config.yaml
hidden_size: 320
num_attention_heads: 5
tie_word_embeddings: true
learning_rate: 0.000813
decay_fraction: 0.758
max_steps: 5286
Each number is 500 + 40 x the weight over its row's rms, rounded and kept within 0 to 999. Layers, rows and columns count from 0. Numbers have three digits each. The size before them is the row's rms in percent of the matrix's.

# down: layer 6 MLP down (transposed), 1280x320, rms 0.038, rows 349-430, columns 80-159
# up: layer 6 MLP up, 1280x320, rms 0.04, rows 350-430, columns 80-159
down349 109:474586562534501504555544450538456495451524494536502520508545496490523492467489477458561499546456541545443583501500549533537472487567408489543516467540478503484485482443596419579439534474514481472489448498517508498492481447535480524452543500
up350 103:508473500430529492547506538498466557465491540486488544474502535533527504472434484522431509486474498463419459527467482461533500502500479458478484453486510505472398546528541534515535506412502515465474534509527461361511458516488471568531456599
down350 103:550492527476437500491474538479496525515530431479476401461602553450455458543543446483506580513491462481526515492544560504422499500504533494509493549484517562489516443479475515581508490473491544493463497426540505486563519537504537507558492441
up351 101:498484512517561519455497462480507489570563531519487538530472479544473495471549484539480538521518518479432471365518465451499569438530490570445451476510474558495524492553518474432548455517458478495578492496468472481502535502522502535487534567
down351 099:500555524469442549538527453526526495471403547426547478477514516514465460551504521494500456429469565514587546606482511505516454486470507542547481528560500427494477475518466487498459476547574562517464531517515522518498440495475536514471454470
up352 097:497486534527517382488489507518446474503621479429535491536444515526514579465463528543528524546512553530448503479497492524440495508490572540520534533493476505532531507507492553474468513462514507513540602529483496514509499454491508442563475467
down352 090:501482494478476497500452545504439480545440473512489517558549508480545507503502517473474545468542461574505422485440503471509462523498415444550464554513489495536595482429501497490513423464471506479454474486534486578441582546553466463525423450
up353 095:509545580496554495502621505462488547555532508494450567488439489514542510454545519497503502476481468498474429469495524468431527487483557534531516515548480440469526459496493476523506511499512494488531487487460521509559464466481492494546498452
down353 094:499445498513517571484564539527429465417459520501476533525569513489548591555492471391531527569477485507430508482472559585551516474499434484496455470523433459481444504540486515498480400469422561490484455602452514538461491588552524485483499535
up354 102:524542514522549533494539472541562482480469475497512527559477572475531501458460584562425514459490507493503525482507434604512472507502510578501560458453380532485482535489493517539505497483484489517547526458384518466439525567461496464442410550
down354 099:536487534503490506551491512518594507482488504561503449513502469559537510517537464551531483490549492475537525509509513506553464485516478489487524514498568535470592523547506494567500491495384503530520509478537452463542477509486522503492516501
up355 106:547509546508462502459500560517469450500441493513472523491525524505559446502514504544540447462478483467489460502496446498454579428508477471494492469464512547398490538541449450449573448449479480461429478543474516463558458464563469481499517512
down355 101:520485519538540509559570509471529554415523471517522462515503462505542487539442452494566522539533516482451432524425532538482506448556555523507485470553561439491458489485493506537490512515477492512567488458476419439476502516541459559501440457
up356 099:534559560528504497470549504558496521487454539518466505534541502465467578458519510516488499530584507427490537470503471523544510473488483578524465569478492526465482476504435522471523462443512556542511471563477506480536551541488488520424415460
down356 097:466483459503489532523568575484497480487565584429551490485520499500564466487533461469447502557511415523521535556453492478517489498531449504453421499528442456502505500492621532508466534477494542467527505509522505470506429467519514512520493465
up357 109:506501500598496463542543531487504507473503423532454564524517541471490519542461450577500553503519493508477410475561498487503531599478490527505482529516574511482499510488498566486539446530481521585557467506455462428459496546472495585525479485
down357 112:501510488554485541493511500556514517433631502540494471439514483453468486569525528492507551512491468470455464535577534569555517393479465506485472463442490475432551526508500404548458496455587475540572478523557515551445545574491520558420529523
up358 104:520491489539474467511476463525476463507422512479502451496463519481497501508482549544540505533513550538455470459435441450465523467468580546524468477452466511477506514531515527474481513508476463564479526507524487433501538519490510527495484519
down358 097:447430480484425494524531463571517475482535499491485529436488492505485521503501501460499501540462484457544469479509454478406491474473495502537475438513482495481448492475488450437481471477589505565519549481456549431522568561427476553484475506
up359 094:427502521480528453492541510559458528526521534503487492502480530490519519496501441479480486507483442524462545495506529502557525510470559521547600543495515467468438529460447528566499427503464498521568556529488487504496512536443565567505433552
down359 084:445480529523486480486509495521458514458525500494505536532483485486551519500535575444450581504459551534386464497410499541488509490529523489473429530488470502437499491488513493453524477500482445525493510554437462474466501514502590497493505459
up360 092:596551467492532547503460495464480565500459508549476522572470522501537406541534477475514520484461556446501446494453425495412516542514596494521477497571605525486502589540435475517570485470508583453551521551484489482488522547463507505450476527
down360 095:404527481522436480426418512539462544515489481469526537504574456481422496513564436517621467516480458572467544482495495538466453553445516437515435513440453474612491438484538513464484491500573443447430497448485518433530496452449507538537501530
up361 101:592449485539522490466518507474505519575518499507541481493488496487543463445459482515518482467442492477489498479501419500515468579436463491461553475511438510524518478555450502518472501440491519533527508560443547549591467515530562530496446509
down361 101:449476530487541502548499432534479466519527556564488487520486565489462494492503523498529436501454649577486482538538478451551524550447486487475446547492462465490495506464549449436485566507504442556549433466480466425509473549466519542493426510
up362 103:475439507510488457457486534493397539526526530374482505503560492514542509510518524500514525501490479522467517524485520497540471497496476446498567454438463462436468468499507517513508409486502564535481560556471526394479458435507548435513529452
down362 104:517485503477459506539417521458461556533539546447488494574515475527512514513558484511447559522456493541544579485523476483514489439456415475471520582505523515539518463534555529473470447584549488459455405475488436490505470536494422436435494447
up363 098:555528489550527525517484479508503498587579464495555559512469550542499514488493496530566532506451492439493438509453524529542533451553514595454523467476437518506537532493510509513482510574463424421568523503473529460451431474490466486550466516
down363 093:485509518447478471453548525500507536483515463490440501542539470417532447443512483555487442530472511468504527512566540480491467454476458491555515502456473476516493520459437512473465510438505495527489513541573467476594575571531553546564519460
up364 103:433582516532539471525506531454434522532477459431499525489487466509536513461507500513544495519522461446387525503533484515493579485503582526553456515476533597482475569509509528468443511535456545439556515522490479545476500524520459550481467508
down364 102:500510493514523549533445443485504529541569472468520535490521559447478500475510475420457473505473542557525509457572517517509524512425501495479533458468555536519459442531538466517514474555596559506435550488440478520458503463520429470499469471
up365 104:600511567472518453482555453482534536518489563566516561489524460476496470477588578557497531527563487457477472404517393507448554502477535557454445543576529521484463524534536431473533504451552508544508555555479550464504495518458525471538451451
down365 101:439543435477509496540519488449520532497536459503529467415495577538503541470535534479479473467496468475478553619566477488516470547499461438536460486481509456597470482473441468477560493461436481527495534401500503514424452503462553474467401495
up366 107:491474486570520485550479453459440583527488470553508500509539583572524504490483482595501513574528500489432475482399539517480537488489525527593486532515466557491475511525468553441548471515491470480515537537503415511496491488468481522502477523
down366 112:465522490488500552435441479558507513518534530583494461554378512508489523485498509489474462455502518500557504526576553498521451471531499422438541478522463558519449514487469471539507515528470472499501494460526548550477410507442453528494490462
up367 100:495459488521504499496551551413453470446570608465537567479504543490460459493487542434491500497582545539492462457563457515437553494503486560515534454488433416504512443554491518530523421490539513532492472446447533486548462494511491530458496512
down367 103:479458537492523564563460539496515508509444576486465482567471474535491500562507512517535450489479543538431510532479561446494543493483459466525528462466508462579478486504468488497536533478470529539514505508504455503503594524453440559474477429
up368 110:576501506547443525463555474414465479516514540505482567566509544546516484518534514502524468481486509532429429516442539498499529520531510454523513508501495464521446503490495543505443470444515538489464530534572573432509428543521445525526505521
down368 112:524540534434488504489486522581502493462521450532430513462476538455508552454562452596484447553508455557473555534548476520518448494493535507475493514476463524618491563495532457480477495564569409532517490509554501488456490507492530563521467520
up369 097:504449541516478478533418553571504509499491516530553499459505447527513484489517565523528524421551496481454512519481474520549482490478531455581529494428545539486523444448491484473498576516483479448517473507441567478517489474537511462444518473
down369 106:528411493490549452575521467480480535466466557575518499493445449516540479472529474527502476456451526504452500525476435442548459422456468516576547497503527539432492522445497418494461589553449555497443591504434514495510501475451527523420582549
up370 109:439483444517513425487451534500427513511493504509453545525463486555519508465530539528514538415498462457453474472452535494470517500477492570554496513505512535447474541543440498473583458589453532422510483540514462523496499567509561542464473517
down370 106:516511483527529483493499422545498511557510471553381558489454490494499534576427424467493556493526510489475521536540491520543473446507494491499460402522485498542511512522414530514512468497518520541503508450484484509457461482425493478476499548
up371 099:549406474526499524454513510422454498498527548428434487540496481510499468447504517535501502507560503576421502477531475459492505448473458508460495464568510497402478534568516519525480507500489495511486588518511552554496478531521462548447491486
down371 098:459428509567448441497463519483428504518454501497460482465486484512442480464531479522455474540429459484494399516406507504432468525520533437521494462436537520468446509446508457466526435528451501505543495504442557492477505536466499524459503522
up372 103:524400448451576532513510515502526547566496570538491495617543492464558526529505543503585515500549534464434490429491464546490481538530506496497531484532570556506542531504482513538461483543518515508525524517476443395472512491502453437493433530
down372 099:532468559415565503477514425461445527543518411493537504488482563603513497458530429491480451481441573457446528507521481479485405483486494457565460489484497524476448467471471553464496469555474538440392544545494531500490472446504518526431520460
up373 100:466475539476545475539478517485510474583490486449531520446491648486579460479557484496504560447531543471472483461461488477552421490550530485524543469493528512481529522520508515523514484518470507529506485494490466502510423494536600590545473506
down373 096:481543505496485532527542501508488470480430465490486399528473462451510440435547465489515464493562464536495447439525484576495562515448557533483516537618483553486520567550509455512501475502508451533475473486473501537467555466484523445548525593
up374 098:554460484490550477517464484530455532567457516406515497539547484550533540443539528538479596498483495478414522518463441444505451511455541522504483482454452602502467525541495460524517529521469489433511475403554523464473442516484524566483506529
down374 094:484477521495458519437590500545509496489508527573497634536544499518556583518504438506516529513525481454503529582488498487404472513425500430566448486478495495505485535391503497463497438481553459529420488548493462463486541509544497494580539522
up375 092:582463535496516395468525536525506443515527548475555478584544516564525435534473477523532533544422510528433517451500511518524459545496475490538450511509547530481486590554486524564528497480471491513510460533562502509474532469479532428533551543
down375 089:494550564474531559480450483457529527442504449517486504441445499441524563497489497533485523499525509424564471442515505543505527524498503518408614502477410497474477464446426495453522500500521497473472519453476530514516448555554472534432468446
up376 098:482449475526507449517485499489540534473515480451570501570500540487527479559523575548500449495482519473477430493494479578442488456447444563503531480453460535499460484468508570502487521490474483501479439433392544461491564513460461488470455500
down376 097:474491448514531521532469533513558494492535624517496449470529439485527505478472434483471503450548470550546441519502548490544527471521487489438443514539553469553533621505477483505463516486542435514511517473548435569527462572509496515533499451
up377 093:473504479463462492526525507519566491470483448479502510495481567494526603445492497568539478503540501514515453547562514551519507535475490486519518501423557526403465438485535568532506502455389489593575501435442461492439521482518465568512492568
down377 098:500520530494460542456399433447604519485561528524472480473479417516478500465484505472502484486443475553527488517492536591564514447472516523508480494451455492467518528549501468513468520541473480496383438501536528534454507496492537472559538553
up378 094:478475538528524463478462487497449441558590537451484488567468522527502525529494537503468458426507511504441399427534470477421498444539556546489474573428477476530492546597576469509537451473490575490493516526501432449561423478495537534535447521
down378 094:475489475540520498521534506524486513429418547488473530511534495526522518448603424555516528516565569484441520503496478486457409511501438517473465530513550484482553483558506542526480483463486492523484498465433511561464442445466501573443535514
up379 104:525489569493493521523523486522526536538451513402485602561482476447485511434477574521466542508534514432513470514515465447539520493572494469557438487566552556471379518498460574529504502491524499471522517408498484436506445580501489479526483527
down379 101:521458427518489456538501420537623545524503411539559438553525529477482495592517463495567505490491522560568547495536547474566582439481492472412464468433439514474493489533479426446537494542516480450521449429507571480478517494535535465470504557
up380 096:490499484555511481469491528569452525470465559446477545443503537478559522476501500487400492466466461487499527478533508463537499463498564430557543499495460524409454539516498510426532485478502502523496464519421528428486516541517484555409463516
down380 095:468547507517507492538528511514470446544542477407537454497507402504426443515527494510520475600513473462521542471448490420482546565478579554474510499510553526542532445504523425471550493470499437430490517497447512530505575499531493577466504467
up381 096:523570500454584505534510500483483566457500482514496495525511492516496574438485568500528470467483548489479523539465496531469495435500535493530519540491550511512505548584543516461449476470470535556574536498468433433536535502486495421506451524
down381 093:462589458546427511471451536553483448464525526528435488494464542492501486552525503497575514544499488515435404520505595532531507481477460524469468485423497513491495535456481489496463544428472478514527523505496465441552475521522495438509489592
up382 096:524524529483488499526480527495565469523471499442474544534498588466536526505542583471467520492504549524498480551537465494462401527551488567506558504419471493454469512524547547534547518497413501482521549556504486528524408506475516517502466492
down382 101:505478476405535464500442490551543497496416485501528545525517523533458485513448514484457459507476488527528468490505542531514481564518494436421531578527407563523477554513490438535493596510473420501494489531509514492540563515505498479600466528
up383 095:488441549500453554420518488544530514495512559456453434508540519494561492434502487504445553436500430524504522516474544484466501519519517473495506424483467552475485547527471546545475522500422504512540476527458486462557462477449463560467414494
down383 097:474544523488474536452493519490529507457509518509456514442453477546535459515515513469424503535582528509507518536501477507523522461522485522500506528493456485513512448474472568507401510505537528471459522495446513576451478487486469360525483483
up384 106:537544542535579451455544457487514546483540589466542518515437545505524465535491562543486492502472533509498425534390433467503512478497480557434549508505543476510467550606442507498436525583523528519463547520430497515471489475559540537439479453
down384 104:520443552533446472501617547511514501435537536543454469453549482459528512412501587518537484475494483518606491442493550500497497505510435443491551499477515453502502460464520489457561488530464458461497507459567491592524450515587486478436481510
up385 109:568448477491542472459527502530491464477471493500465499447470552506570507461486536533491504517543472510461519537510476516402511538488477483444482533505580493488482496549422483422478502499524488508591464509483528535529471533496520497472559531
down385 116:512501496584530499497518514490424456468466530513546479472587437506431554509461445463510536526567480490448559518488510479470457498490519512513507524473544474508513503520509479426497496487453522449543499457520506491453460434494522548467539466
up386 104:576475467434462449442566459523502506538520518482442510515519560539445497343516460415511476462500508471450516486478501452529496497488489462525510498529425513492462444464497481489493488494513481529552520534473573496547470522468610485599519455
down386 098:436465480510475489489493444466493550532487468525464478514525543478479497528527557530430479495423547560511457536478549507546523480488531498518519446480484530483531514501483453542570534430491456518509441479464451486503455511532433501568543557
up387 106:494502479481504495456554479489478509538601532496483525503576505555465518436507604577486576465494555517497556517487478524431475499518505545511522491399444481392468525512443492516449539488480526510474504510453531507549511425508504474495487484
down387 106:436483538485428557464466510563457549562511505524521476487502497517541543484493506518487505483474448508477508503571541522496534466425474484556442488508496473523530441538534489436490525525543508642522500506503509559494479548451464480559431501
up388 111:518487566517532441517522508565474572497493538520437473460527576468551478488454493524512571544465491461454505460566516513442536545457478519492504498490497513415503524506457518496565463477523588496582555531519525486537424550539544483520533497
down388 112:480465489490461507508484519495510487550473540514520484517520534457581477591469507550514404489527539495520441434522472478512461395470463526490466415505521522527485576533493491508463433489476514468425480493527499487513508509534455493442505524
up389 091:522432495540500514491450506453536550517499494514523444468484510524588436532515530465517568429517476443501405456459450525518492507479560533517481457467523533490464527448503481571501489405503487441539436486438550452555476493469455500470533497
down389 093:442531468509517505498488514517406484527490513485467513576490463451502432553492470476483513524487528506545530485523560514456432565498484437536469459554567455525482507535520503477476497503437512503537505541566481489485480550580521518544479534
up390 107:519535541561552468471474540490516457554446433459484478525469557548469521455481508543519480476479480482456533462397501542479570550530506439517573497420442534492494530517470518456414497539354482486491490527525467497516464495448521508548432554
down390 107:538465419502467550468464486454450502538531510527472544524509402465524507525467414477464506517460477475447461525470575472499467436450529483517521493531477458466505508541607556492466530491591482535464469500568513448456577510490520484462590476
up391 095:582468546490517435513538480439555495450495486420510545518552493524502509475548432439508551523531559451488476534461455530437559474573528540537502483482491559504475558438521532492515528534595468483578483478542569497525472440467534416487521511
down391 089:550461473491492461574475476475599569448485509502522455487564522480465474558513486467478393480465582513612543514448484497510464583473464475483420522529522495453483527521521422526445495514494474468488443485532493446462539487497506520508531506
up392 105:523472510498422496499476506495416510454594527485456560492550465546532494497496545489446500540503495513471453488505487476493457518492451503525489501500539475505530525536509539494620464489537590519477497480533495456524494516439550422522495460
down392 100:445501455501550534535517537500487492514509544416534489469502533536502523506456514486563461532565468495519456501480502480499507561487340484464462522547502486506503490507528497539461492467587547454470416529464543395537493498502401501507547437
up393 099:516425528526495467520547489483480487467463443511538526586459517537511520452529571538579471490477537500450533481467443495562544514513517565594517542522472495500561482487491568495508478486443486511474556532414557496508534503511531515519484534
down393 085:495459473513437525529465482439396489434487434647507488496507503511493545532495503497529557499523626529403556499492548443526526472535491534533514548556424484534612493428456520482472489468491471501451526565537553509452515599530505486502523466
up394 093:464484555551477470491602479524470493517479502527512559511558547485485477460525529534577514431509558450505520499493505463499558556479443465541480529489512505487528521585496516520538471447440510495473498508418478433548504501482532512556502514
down394 096:516436483519395513522439517486491484504514517461505503516475526503532460557521571504592463607459436504535505505494479519526484557525526431550529504458444544548516480452465520528483480549496506466541493560533526510464404492534479562510544526
up395 103:536542544467471459501443443525457479503505514509503553606504611459436437467553462539501481479512491538470534528525510472465524566469554509516536471464488446479534494505553504524478527443482430511601527482443475544509439546444584489488509535
down395 103:484486556562498527512505488494506482509535509515470517499461514512504526515479470509473534544474569475456483484495485538506499548535511496556498436558520470525492507510528476571480417584511488533399476518529491554555453426526466440471540555
up396 096:565501531524446459459454485557505517451481521473420485556536470520540555539577487514511523466475488479468449516518487531486506506449536499514487558435494552446474538574454510420500504503474548518520541521508497458599528474410569467486512488
down396 096:487473537473514508499511514515490587497498570524487467479456449540428492545542410460516503532537520493454518442531570489545496466509486451440455480468541450495494521438486550492480441567573432479552468545462525553528563512522425507465500469
up397 104:501472563467501508463522501463517467533574466428466528456482491462565531574491465473512495518516533514495490470490524480532504488524537530576551462503503445440482539514456535498540457499494483552448468476482500534550457465510469500519491516
down397 101:521497415511514463540555484549524494451542502578505534496463507494523510468543492512508455488469523449496539542472543470455503543483540516531452481496493485561460518449559499490517453534499601516500499472485505507546469479534521501514564579
up398 100:493521560461444488469524470499504561526560534515509524499476586436537584457541523505507460441468467436492448507447475526470503538486568491514577503419460540537467490524533483509479486405480556537454555479491558553546470460531521519516473482
down398 100:478450504465438556465459504478464484491573434513509525482490451499634514566511442448476440521479525464496521505482416491470571517496543501487500476473523491546534571494529491485499509554477541452448443494552479484499586494501485495428556465
up399 101:512470488469436559475539521489456497454484458519560519521555508516521587533564572487460471449568465486481539434486476481545585468478491474542525574502523531480541535491442418508493459536483519501500500448450537478446463447483489499516440549
down399 095:454473472475533426426531509544439602589432417443411493528553451500391519434502477416417502486432531482527499467470537513592487515502490504527523468432508535511460473469450428447498510481484466414508501548528504459502544483499513532484494491
up400 105:512471471464508504500499490456501543483506503518450530472456537507534540473515580518508498488537450384490426521521446544435535523472504512520517480520535562493540561487459531484513499462465486490591493437452521483472499509508507407409488533
down400 101:495467504597550481427511447507537485481526519470488474464632495462485483563457484437441527455532490433554533454533514457523502487460494508467511559467531514569484451524501477454426496486482500544511460473484519524486485563541498467415547458
up401 097:525453533514473484495501541561497504441572519532495540484583492462424443485532545512529526453429478502490519516544453446569474453486518518547463459539516442440488540497554517502476452511533595551535486525460541495492441513407510502554399537
down401 097:455512476504497494510504504522434529505486441518495542497407537515518444519489477497536492507446496454482514454503484468540527457471492455498538488448454554561509474458432476465553531512559504491479557485535533554480533474523505462509537518
up402 109:486484478550522483553504529484510518501542582510544532531512510498551455451425528545513527543547466496443511510513475468466477484502456471541593516428501549509445543520492519545496513521487499473536550493528504502517488502564521494474441461
down402 104:477531531507502580480590496483440428497602561472547504487621516456533418536488533470501529541489423498439503593474484441487482543534546445489441466458492532562484439497506498495488537497555467509475456501469544512494533555533489452455489527
up403 100:519547461526552470487544535514464522558470482515506498524512549498538556514535493465428527453569482456466489444423468519462534514564520506489462531488527515458466511535428475530508539468498499489504449456457485436446527534565518536469513489
down403 097:533511481548442496555493569463526539508508523535526513534471499514535552537446497472551482448478555468539517533538499479492517505419401525412491535494457463540494523488510457443519498503462480515498450488501468545597536500470570569517451425
up404 091:502523475500554542457494478485541495583498518491445495495528452485498487459508597499500503408588547500527448490505474539456450466526496487472531435458483515417463475477436469448501547490513576465547538538422501450550482486552474443455450457
down404 093:578477503515468518514469565514530533491525534476512564549552525519483482495466445474484539549522509510516567470454493471534535518513504548520490584502525568588549438541503502554461401546521499611462508474511492505430421535522507514528507470
up405 100:545514561484498437443542614566469504524438496507495576633523502508521469491564509587512566489460554469516486506522491545429454492526479560517456522471572466459490491584542486539539513471550565532511483533530458475509505519491491464467486523
down405 110:462460505566495540513496493499464449437531420538535511543473501520479544436539445528444486446541456507339513478470555494518545540577511502472481490516458494454460503435363467510505419519459490526524460442511487482548503485494524456505537571
up406 104:476512530507450451503516497446516508503528510496513531479464460477490506510500493546567574518479534458514398403461417488510497456514563514530498490540483480474502513499537500549479463507510502483584500515499551574608525442508567513537509501
down406 104:475565518515521519417438487510527538496536502524503489462507547516493437500481473507412520496502502529608612491522499496509493504454539499511449531423528534521510447486439561435529427542465515476453488483480471488361466469567478448470521528
up407 100:491497515445524486470589484454466520542451462480541485474526551542468562459520536478440515400525510459462537450444500476509501480447508515475523569492450461460429436546495509489458513495483503442502543559459480519513399532517555480488421536
down407 098:455463480492479505504464532484524496520497486464578547411490458432486536505507518547495539504495431461574486555457446480488547402475516470455532475584484518519510486540562482441510513541528500465438482576533457504497493531471523525531588532
up408 103:500510514486453441439496507565486521517472526465457476493476514526502496465455525447469490528454483484478496476442504503500514499451518469491529474520537524517493592460506493539537506518499536522485491519539541443535433515395508530500515484
down408 102:443515549526520511509447576495478480505557538587488560530496475534467574501488462590533528455484445494475474467563481471494554461506462495488479480529504602420504512581502546444464457541473504419550475443482420621497482447500520474541503565
up409 106:538532509501478508372526599485493520455514485517429519498462519553498530460494538475457503478474478476483407507455479465439505550504499466544536496448479494401461465545475507482543531431451464472483444447486507480487529504500497487517453502
down409 105:530508494456503529490493587543544450485543523492517518517541439529447467487496525461473467554473547442558474529538495456452519447535483521459464483495433438528538520451587492493498515490527501506525516514536451520538506561517512517501407513
up410 107:528549476510488509555508523523473527515603452447507464485528566450522484497555541522478486494451485467486543470468515483456454493592477492498534580456495487483519563522515486496519478497503626467525548520522500473576442497509538432472444473
down410 103:463556511517463528437439475483479468454542534406487466536512491456465436555518439444423474550470487460512518495540557521490553511513534541478502501545544421448468461424501534528499489429548497477526456428546523482445450423528496497508537515
up411 090:530465503483515447520556552485504536429538498479543515483537515497549570489520522516535524567504487550466444493470434526506539433593459493452531522493574487497451471473489503521496459540494485493495473509559483524551523499484514530505459580
down411 092:459534513526471509454453495504473485548451499493488551564510492490407494477530517504480520478483486417539570440571513553525476554471549517567475492522456463460530508539554525475529517564474552490517524546505550481546391480510448513479441536
up412 107:510450512485543464505543472526504526546541489501510530543502537607473469482495511523469502511472451503455535505574451552517501500515539599545490484452502568508499532510518520469529570436511464465615547504497459483493481508552515455468525579
down412 106:479536429529612470485518545528523491508508599469432483528480510513468459517540537504578521533474534493504514563496512465447468552513432520494501512503511474416513500474493423583513549505475534520536493427570479463530552516563502524554448478
up413 100:520546520491574520493466524518485502460547506504411468517530513571526541519488489520514554501484520448506543512416473519486504583481482505542527473552544560458467529479402513583542505441485449470484491469564493508588538572512475472532471548
down413 100:473481579525516495434447517529468475532498498454574444532500430489502505460568477484514498485477515485485421478484467510496576493502495421415503507503533504462455507500525497566449493576489462556478511538515567428492573533508560524516461448
up414 091:510451571469501530500459437497488567529507485474566549541545458498482546440521637480540476452561487548475485458550456533531557509570465580497462528501495564476497495552440495477439472487474491509437451507483529491494439442515539463508475441
down414 094:485506512507557478474548482541389495473580461473524482445515476487471516463510505572533496485544529500384490524510514458458514456457481508499548597507523551467532511420477550471501540530509450576497513473525505495441555491497477443506487477
up415 093:469420501519449508466515527527474482572489485508447464457473587483491464564509550495524437431494489417466445517524487589530527539524545484523509544533496505437434465508518513567537411514456502476497491552460438504454472527515512544520498571
down415 095:548529535515521531439453516480505437487387554491479478492556479493490543493453516458498558549515443437474490502590528539488492458444476550455498492481444533505569526494484480461518542527525546596532483462492514501472497541469503432495511541
up416 086:489475528473526559516497492541579518490535591509486532463453545538508511540528524465462564519536448474544492545485509572505533531562511493528455392429495590512460487460466486548456421561452520464543474477486534508532518539504485574446502547
down416 091:526491495517466522507530471461449441492467413497552487496427486404439507528499476573501429495523563499420455509576524487525449452519549496536469566546475427533500519506553483469503574486494518526500518539494475500416473472513541512523437410
up417 099:494520501559571497514452539498476436520525488443507556517495571478552482518474473545535517574500494441517458539476478518535498515430458565568443438525466575475496444529427579484519493508460536491480449525473475509542469511441504516447499502
down417 095:567487537514518557485560487507518508517540472574496479531498517459490488442574514448530478483464497501574483437474439564505569510540469481459567476466515490507537478508507505517541520519459450451507501434510516464502580477499502478470488537
up418 096:522499528550520452490556557509407526554491515455498520527546494587505531499541493505533555430465506523433482502503521479503511444553494513582467440492442554436486511550451598503433449509429537498459482506501546472573466490552568498532501582
down418 101:469428517505511561529478479534456501555523518549539461536434544511559503582436559518547496526518526458512520482514610492525508413509471495481522549535542499534492443516540484499503462462492486486505440424537435482595471492503476492502563472
up419 101:519479462544446556489525485466489497483532458507484584557528534475533506477566615540531558442523528490498468485426487524486515510457508504466471534502461462504490515522488476519479497437461497445446464447503509508497424512555496452526478437
down419 104:481428515492479452466452572470461530464466596476440423478533535492478538491449582433542497493486499515448464542472486498522469526537500536469475525542475479480498492580525462499495502469474508532431485469512508483541566476398543476453488527
up420 093:483483546463572464502547511585508619464469542502495502540535516556631491473540495486541535467556566451487489544487460458466488460551490456461517524513534526504544529519395523510500483423434533485517565539573481477462510504514425499476469528
down420 095:479429479458414542425494476508425447602535454509449511480497523522383452487445526424475482484509417495516444477592444493503500535458534520513495473435556534532517506466478498503522512484542501476561460512468544505451435439528519537540550513
up421 099:532396465515436506506512465413492504504514534484536642524565501483551518440503543608492529413508576514496446449479487504544471511470479521485536481472470523459488505541505512533581508478478581510483542526521574476479442461535455507493468562
down421 100:438572556566501591486434511486550508481490512457487487583503515377514524543536519470513445483603569545554528459436522500443543556503518511544508480461459485515506423525508535484502524580492503444556489560509559498495481520529501480458551492
up422 098:488461445496508519507568509401512523544500539527471562525462543506502433519493575484522535518526450413521437469468450549522472466483495479489549401438475439488520450557562509549499464460503481480497521561454532478482495485562480500524479480
down422 103:512575514475516573483443444478499496492473535499478466469568524580529502498464478536483442555496447504493497535495532557569518495465542460545499520514564516532509450506530531486418460482506501497398527563541464456550480463456484482497557525
up423 094:520489503555480484488504485501481516400438461463473482481514532507453516450569440583442512495546493488458476485494422497444553524497512522500460468407457498505503435517449569514535598479554535538480538498463540470498447526547491538468489520
down423 094:459372481384513522499494502502544505497512486527504549536466502426545547582489492526502432518531562555550495449573540498484482511514502538513462542558467445547503498478451450575521440529542546522458516507477522596519565508470514509496477525
up424 101:504531538552499544467479517546483519466529479459485536541538496439516453514523485456443461380483509518464451500535472508410515494601539460497523521519557565445444545587464547536509554491486550442519501533420496416487491449478495465503458502
down424 101:489546485555543502515484485485486521474506490538438485406492474419519525542560475469586527531521502515420557407532462481528579500463446495420499443537530502491452524441509471554514476560486526515488539448444491534465422545492513524510432526
up425 105:476516559472522553473461432521470536477525520413516476578523499504446482505488496548455561491509567431508483437491522530490519577474586544483499535430531477516510490559503453573552529464468497503488506487478432533505483539447491489441487481
down425 112:544557510406532525476456500538464426450545516393474472476478519525526458420466496480501535461548511523485551494460461494396501513488532466496457474445512514500537501476517462516466545525518485451554497536496461583502469517516511515497413564
up426 093:526530539515551499521535487461517495500556455555475511529515469532495420511467550596549562488499566442484464508397465615453489541476481482522475519490535481509502498482492461566480398524508509471465487503413614496528576460524495477438531590
down426 097:506560409494436508369521548475433441497461531443542478561418530402533489515518462412497583471510412485503557474496512453452499495412526542490489509435514528484556519482475563425564518535524525551509437492526413608458512523563541514526472437
up427 100:489487544501491498531537511474531531514489529450584567532541517476546451510501504504539536478530536503469509520466378465461478468566434465503568529417500543496499488601531465535519459507508513509546540552451536511506505476487456571541505471
down427 100:454508440520465498444469500509478477494477508432486443569511427583484491448411426540525514529443520440508507548538484531554567509456461474474469413462496485557542505476527527457509499439395505489541503516484564495502470500497470464494532469
up428 102:498506508581537484498459491489533558482515495516443483532402480499490428507497554530525521480463563419517534473513463521518535555466550586523565525469492505456455521542532547429495483562485537481500487443542548518519555499456484444543447456
down428 103:512490475450488506481471551560496537536481558479477455479466502582463480485488480445500504540487477499478500518503541555584497472518465556417564521505517432467549527483443481518472444508519527512578547519476508515401467482500526445415518491
up429 094:467473515499527471454533500557494550517486455503494579487439581499538489441510497522525524473493418434505392540461532511441490492573563508535447526464510438462424515475438529510504496460499461524452547516503463453519510535442545507444409474
down429 091:507592477452535506530450557511484541549457543470512438580504418505460493512449547496484489481528547433577570552491536496477527533446537500517535476553542487472574515552548454499598471454431446412553561440489520522522549473518458589523561584
up430 105:465459471532440508433532566507488492510508481464477466554512545541503472531539565515492528441521534447495404510520505574457499498512498468496456498459487503455538504483496554583512471536448596544507557553505479501524497443408508527565476434
down430 109:504558506494532522489552484427468368535555443474495527464476492490405530517551483515494450531523505511462512525513524491534572531482462513489503551463507433527475441467535539542457454472471540504416503562451464505545520522530554551524483489